From a checkpoint of a small transformer trained on Wikipedia: RMSNorm after each residual sum, capped logits.
Each number is 50 + 10 x the weight over the matrix's rms, rounded and kept within 0 to 99. Layers, rows and columns count from 0.

# layer 5 MLP up, 1792x448, rms 0.0262, rows 1601-1620, columns 56-111
43 61 47 41 60 53 37 32 51 39 46 33 46 59 54 44 43 44 45 49 48 42 45 35 42 51 61 40 50 50 37 55 53 39 50 65 34 55 50 58 54 64 45 58 36 54 65 46 44 66 47 56 41 50 53 78
60 53 53 48 57 35 61 58 58 69 60 20 51 48 62 41 69 50 51 56 40 50 49 38 43 56 50 63 55 48 56 65 46 46 45 56 38 64 57 66 59 57 65 55 51 59 58 29 50 57 52 49 32 56 42 44
56 75 50 58 44 52 49 45 52 41 61 32 52 55 55 33 52 45 57 51 53 46 44 56 46 35 62 46 48 46 40 71 49 49 40 50 42 73 51 50 44 49 41 47 44 49 45 47 48 50 63 36 53 48 65 49
55 45 56 54 55 27 48 67 46 54 31 55 57 49 71 60 48 55 42 40 50 55 68 51 63 38 50 51 29 54 36 55 58 53 31 38 59 53 43 51 41 35 46 52 68 46 31 46 86 36 43 58 78 68 49 57
41 53 51 44 43 46 59 58 51 57 50 49 21 64 55 50 55 46 50 41 65 50 56 57 30 36 61 58 55 56 50 68 51 49 61 44 77 54 71 43 61 41 45 47 46 41 32 45 58 37 47 40 63 52 46 33
36 64 47 37 63 50 57 47 69 49 47 50 52 44 48 56 62 57 65 56 52 50 53 45 50 37 47 61 58 48 45 51 48 57 54 35 44 42 47 54 52 55 41 68 74 52 48 63 56 52 38 63 46 41 50 49
62 36 58 44 55 45 45 44 76 65 60 40 63 53 45 53 63 48 47 50 71 49 48 49 61 48 66 46 44 46 59 53 42 52 47 47 58 42 57 56 31 44 52 49 47 43 55 40 64 65 48 53 60 49 44 43
57 49 67 55 32 31 44 37 28 59 59 19 60 47 68 34 59 61 27 39 61 67 54 52 51 36 56 67 51 49 68 55 54 26 75 38 29 55 37 54 50 60 38 32 62 48 64 51 63 45 42 55 53 65 57 57
51 46 35 47 53 40 46 38 52 57 69 40 52 38 35 57 44 41 51 52 39 53 47 36 46 54 25 51 53 48 53 55 55 52 52 63 57 61 40 61 68 57 52 67 61 39 52 33 47 71 38 53 60 52 48 45
49 32 54 57 32 64 43 40 61 26 50 41 63 48 74 61 57 46 37 46 48 36 50 57 45 67 67 72 39 46 56 72 61 59 67 38 38 66 51 39 47 42 50 48 48 40 42 60 57 35 45 50 54 62 52 51
47 45 45 38 43 78 37 61 56 43 76 61 46 41 47 53 50 43 52 48 45 54 47 74 45 47 64 55 29 42 47 55 53 35 51 49 53 48 46 39 47 49 51 71 49 48 46 63 42 35 41 51 55 38 40 43
48 52 53 66 54 55 31 61 33 56 68 42 44 68 47 36 64 35 41 27 50 54 42 35 40 64 40 54 43 41 55 50 50 57 46 52 35 67 59 65 34 52 40 64 49 32 55 47 58 55 51 51 62 62 37 56
46 75 53 43 35 45 39 45 55 57 48 43 68 65 49 46 41 45 62 67 44 55 46 36 58 32 68 61 47 52 66 47 44 64 55 34 32 44 50 58 55 44 52 53 47 55 55 54 63 35 47 43 53 57 48 41
43 63 56 40 44 62 54 59 54 53 54 44 35 50 54 39 47 37 44 63 33 59 59 46 57 54 59 60 60 53 52 45 63 67 50 54 46 25 59 62 46 57 39 39 48 48 48 45 46 71 52 52 69 58 58 37
42 50 45 59 50 37 58 34 62 42 44 33 45 55 52 56 45 69 52 54 40 51 35 41 46 30 55 45 48 35 68 51 44 49 49 36 35 40 54 44 44 35 56 75 52 41 51 46 59 57 48 55 56 54 48 42
45 63 45 51 70 67 53 52 33 52 47 39 60 38 27 52 58 69 33 54 56 46 50 50 48 44 61 61 62 60 37 61 43 47 45 54 53 41 45 61 53 50 49 58 38 32 72 59 37 48 70 49 45 42 42 52
66 52 49 66 50 56 54 55 70 56 41 50 58 47 43 41 32 41 54 39 60 46 45 45 51 63 52 51 43 34 43 58 54 50 54 59 62 44 60 62 33 44 59 61 49 37 50 46 47 54 55 36 71 46 51 45
68 43 58 42 46 51 57 42 41 50 43 60 44 58 61 42 43 52 45 44 42 51 57 43 47 52 44 45 40 53 61 53 59 38 43 49 45 52 48 41 51 48 56 66 54 39 44 53 42 52 59 58 58 51 55 45
46 54 64 56 34 58 34 37 52 62 54 45 61 45 37 43 61 56 56 42 56 40 61 63 26 43 60 33 38 40 52 67 28 36 54 56 68 49 57 51 43 46 46 44 39 33 39 48 33 59 33 45 52 45 43 42
44 29 56 50 42 51 43 50 43 62 57 49 36 60 56 46 50 57 56 45 51 57 69 58 39 30 60 56 62 30 53 51 53 52 62 33 47 54 57 44 51 46 47 71 48 49 48 55 63 60 59 52 50 52 48 46
# layer 5 MLP down (transposed), 1792x448, rms 0.0155, rows 1601-1619, columns 56-111
58 52 63 46 40 50 58 57 66 40 34 33 50 48 41 61 47 51 49 42 35 50 42 42 50 34 57 55 53 63 63 43 52 38 49 58 66 40 44 56 54 62 46 54 54 62 33 50 59 60 42 59 30 46 59 53
52 56 59 63 32 45 41 38 46 60 56 57 56 45 54 56 58 59 42 47 53 47 48 38 48 42 56 73 45 46 69 48 47 44 63 63 50 47 39 56 49 65 58 56 42 65 43 36 45 36 59 68 61 48 40 51
41 60 43 49 41 56 51 33 25 37 64 45 58 45 34 60 62 51 38 54 68 52 60 52 48 60 33 51 42 45 57 41 64 58 59 62 71 42 44 56 48 56 41 44 49 45 63 61 30 32 54 56 45 43 27 59
54 60 57 52 39 54 42 51 49 33 56 53 65 56 68 58 63 51 54 41 59 57 46 74 59 40 55 41 57 31 54 64 41 51 53 37 51 69 65 51 71 48 48 58 50 56 44 49 56 47 66 46 39 60 49 71
53 45 53 51 56 52 58 44 56 55 49 61 41 61 63 31 41 43 58 59 45 59 34 62 51 63 59 43 39 57 46 58 54 47 36 64 44 30 40 66 56 67 52 57 52 58 70 55 45 46 34 64 57 49 63 59
55 39 39 51 51 42 25 40 45 51 32 32 64 57 40 45 58 39 41 46 48 51 48 34 22 55 57 42 51 48 57 59 59 38 65 45 58 46 27 46 58 58 48 46 63 45 52 47 40 46 44 59 66 53 33 48
39 57 36 68 56 34 38 53 49 60 66 47 45 36 50 37 39 34 54 31 58 53 56 44 68 63 57 65 44 57 55 58 51 46 44 43 59 34 44 50 49 44 36 46 51 55 54 55 51 76 57 45 41 52 59 57
37 45 31 52 54 35 48 53 41 58 50 48 40 58 50 70 63 58 46 46 44 34 40 43 47 41 34 28 51 65 54 54 61 58 43 32 49 47 48 42 59 50 40 57 59 50 55 57 60 34 65 64 54 46 31 37
54 52 59 50 58 48 56 58 61 53 38 41 26 57 50 66 48 50 48 56 64 32 67 65 59 60 51 48 54 54 36 44 66 29 44 47 38 29 43 48 29 60 58 50 60 43 64 56 60 48 40 58 44 65 59 41
48 48 32 52 49 37 47 68 47 65 63 32 44 47 33 34 57 50 52 52 63 35 33 28 58 51 56 43 37 65 34 35 55 27 44 46 45 57 64 38 29 56 48 47 57 61 50 56 47 48 38 60 76 39 40 33
59 40 36 61 61 62 60 47 50 43 37 29 42 25 48 54 49 51 48 46 42 48 67 41 48 52 43 50 57 61 44 70 51 48 50 42 56 53 65 59 41 32 46 42 40 56 57 48 31 60 54 50 45 58 51 49
42 56 49 52 60 38 55 45 41 48 60 48 56 36 47 59 40 49 51 46 47 47 69 50 49 48 38 50 38 50 39 43 58 38 39 36 65 53 56 59 59 44 52 52 44 59 45 46 42 59 41 49 54 41 47 52
33 40 52 46 47 42 57 34 61 50 63 46 57 32 33 65 69 43 56 68 57 63 47 58 43 62 45 46 57 25 35 53 57 41 52 47 55 52 41 47 47 57 66 42 50 51 46 52 57 73 67 27 63 59 51 62
53 51 57 58 61 54 55 41 54 52 46 38 56 52 47 62 42 49 60 38 55 49 47 49 38 48 54 47 59 44 43 58 49 60 35 52 55 62 43 41 47 58 42 44 41 52 47 41 41 56 43 42 49 43 57 43
34 51 41 53 60 52 44 53 48 44 58 54 63 49 41 59 63 45 78 51 44 60 66 59 42 50 37 64 53 49 53 50 55 59 60 31 47 60 27 44 58 65 54 44 46 43 60 47 44 49 51 63 66 40 45 61
64 71 44 49 54 54 59 42 62 53 51 45 41 68 66 60 55 42 66 41 45 50 54 52 30 50 53 52 57 34 38 42 61 45 31 57 41 50 55 44 48 50 43 44 40 56 63 45 49 61 53 55 55 27 64 55
51 62 56 49 53 37 55 53 64 24 35 52 50 48 52 50 50 56 41 56 33 47 49 57 49 55 54 45 45 47 35 51 46 45 46 39 58 53 39 52 44 44 51 44 37 66 40 36 53 55 43 45 12 55 40 61
27 46 43 44 73 40 57 49 66 54 40 44 53 60 38 45 56 29 45 58 53 46 36 48 63 48 41 66 38 31 47 60 43 54 46 46 46 47 45 40 43 45 47 63 61 39 47 56 57 42 41 69 41 39 52 52
51 48 38 52 68 65 57 60 53 39 59 59 59 45 49 35 62 66 62 55 48 38 31 53 41 44 59 28 36 42 36 74 29 51 49 49 52 51 56 42 57 50 72 88 52 47 66 62 43 75 46 29 30 33 54 51
# layer 5 MLP gate, 1792x448, rms 0.0272, rows 1602-1620, columns 56-111
44 48 56 44 45 45 66 46 49 41 56 52 56 43 46 56 54 62 42 50 55 56 43 41 59 60 55 68 31 63 49 62 35 26 61 38 28 41 36 34 68 43 34 52 61 54 56 51 55 54 40 56 32 60 32 35
50 46 45 54 36 45 48 64 51 47 55 53 43 58 78 43 42 47 33 43 39 41 54 42 71 65 46 51 58 54 48 38 30 49 65 49 38 29 53 67 62 47 31 64 42 68 63 52 71 47 47 40 53 53 44 51
55 48 40 72 63 58 53 41 50 44 73 59 39 49 49 45 52 55 55 56 42 56 53 63 56 37 35 58 66 32 65 44 49 54 47 69 51 44 54 34 50 60 43 64 26 39 40 28 54 30 39 44 45 54 58 44
52 48 44 61 43 40 38 40 45 50 58 46 72 51 34 44 35 61 44 50 39 27 40 41 70 56 54 49 49 54 54 47 53 45 67 45 38 38 44 47 48 55 57 67 52 35 38 39 44 63 52 68 44 41 57 57
55 33 47 56 50 48 49 61 56 47 46 46 39 66 49 50 35 59 41 40 44 45 49 46 47 69 64 55 44 47 60 56 57 57 53 51 43 51 56 34 49 39 64 43 40 50 43 58 50 47 54 62 50 66 36 56
62 52 40 46 62 34 56 52 47 55 48 50 34 56 51 59 37 42 40 48 46 32 37 41 56 53 61 51 53 59 60 51 54 68 31 52 49 37 51 57 34 41 44 48 33 35 46 54 68 37 37 45 28 48 48 42
51 54 37 27 60 66 58 41 49 57 57 71 62 57 24 50 51 59 26 48 42 40 73 56 53 43 35 56 41 46 55 48 64 64 57 37 65 47 68 46 47 55 57 43 52 48 53 37 40 51 59 43 44 44 56 34
48 50 55 43 75 38 46 54 65 46 57 46 27 67 59 42 43 33 33 49 55 55 63 66 57 61 39 36 50 28 61 34 52 60 55 49 66 40 36 37 49 52 33 48 51 68 38 56 35 55 43 38 62 55 49 52
35 59 35 39 48 72 44 53 60 31 44 41 75 39 75 38 36 45 62 60 49 59 47 63 67 58 59 50 35 48 65 39 57 41 38 58 56 41 62 57 27 57 49 65 58 44 52 36 68 39 60 37 41 65 54 70
53 53 38 54 60 62 50 66 30 52 47 45 30 36 64 37 53 53 65 40 67 55 38 72 46 53 46 42 58 26 62 47 30 56 58 62 64 52 43 52 31 65 50 47 58 66 52 39 35 65 37 30 67 48 53 64
50 60 42 62 59 47 40 52 37 51 58 52 44 50 48 48 66 53 46 51 53 48 48 35 48 69 36 43 56 40 55 45 41 50 58 56 39 44 55 51 50 60 47 54 49 31 61 53 52 53 51 36 53 52 57 53
62 64 47 54 38 57 43 69 65 27 47 51 51 44 54 53 51 49 54 47 49 50 59 53 64 70 43 46 59 33 52 50 43 36 52 66 51 57 64 41 42 47 61 39 49 36 64 53 38 41 42 55 34 48 36 56
41 27 37 57 51 53 53 49 58 53 37 42 47 47 49 56 60 46 57 43 56 51 45 59 41 71 38 58 44 39 44 57 40 37 70 58 45 50 57 40 53 60 36 35 51 46 53 43 50 53 36 51 64 34 40 54
42 62 43 54 59 55 51 53 47 63 74 46 49 46 48 64 64 49 56 44 41 66 68 30 52 62 32 55 55 48 21 46 52 44 52 48 58 37 54 43 63 54 44 38 49 35 53 59 51 62 63 37 54 66 49 42
41 45 41 39 35 60 68 60 45 50 57 61 42 53 44 54 47 35 47 55 49 71 47 59 51 36 49 40 43 52 48 30 54 52 34 65 41 63 48 44 59 70 56 53 65 41 54 43 36 56 51 73 65 57 64 33
54 36 37 33 69 42 79 58 53 35 62 39 51 48 60 45 59 64 50 63 35 60 51 45 47 22 42 46 45 58 62 40 38 45 43 41 47 61 47 57 55 56 48 57 56 49 60 60 41 40 29 60 52 52 63 49
61 51 70 76 42 44 46 56 52 53 43 42 58 57 46 70 56 52 61 60 47 37 59 37 64 62 31 48 57 46 58 43 30 39 63 45 46 48 32 39 55 53 59 44 37 51 63 49 40 50 37 42 66 57 51 48
42 60 61 63 67 28 61 45 51 48 55 55 54 40 55 67 47 58 52 47 53 48 46 53 33 63 34 50 39 54 56 46 50 53 48 40 53 49 76 36 45 41 57 50 54 60 55 56 50 67 43 52 33 28 49 63
59 60 55 44 53 36 35 58 53 58 63 40 45 51 42 56 47 62 51 57 46 56 39 45 63 74 46 38 56 63 44 38 54 45 59 51 53 36 50 56 48 59 40 46 58 52 59 51 28 44 31 64 62 31 55 60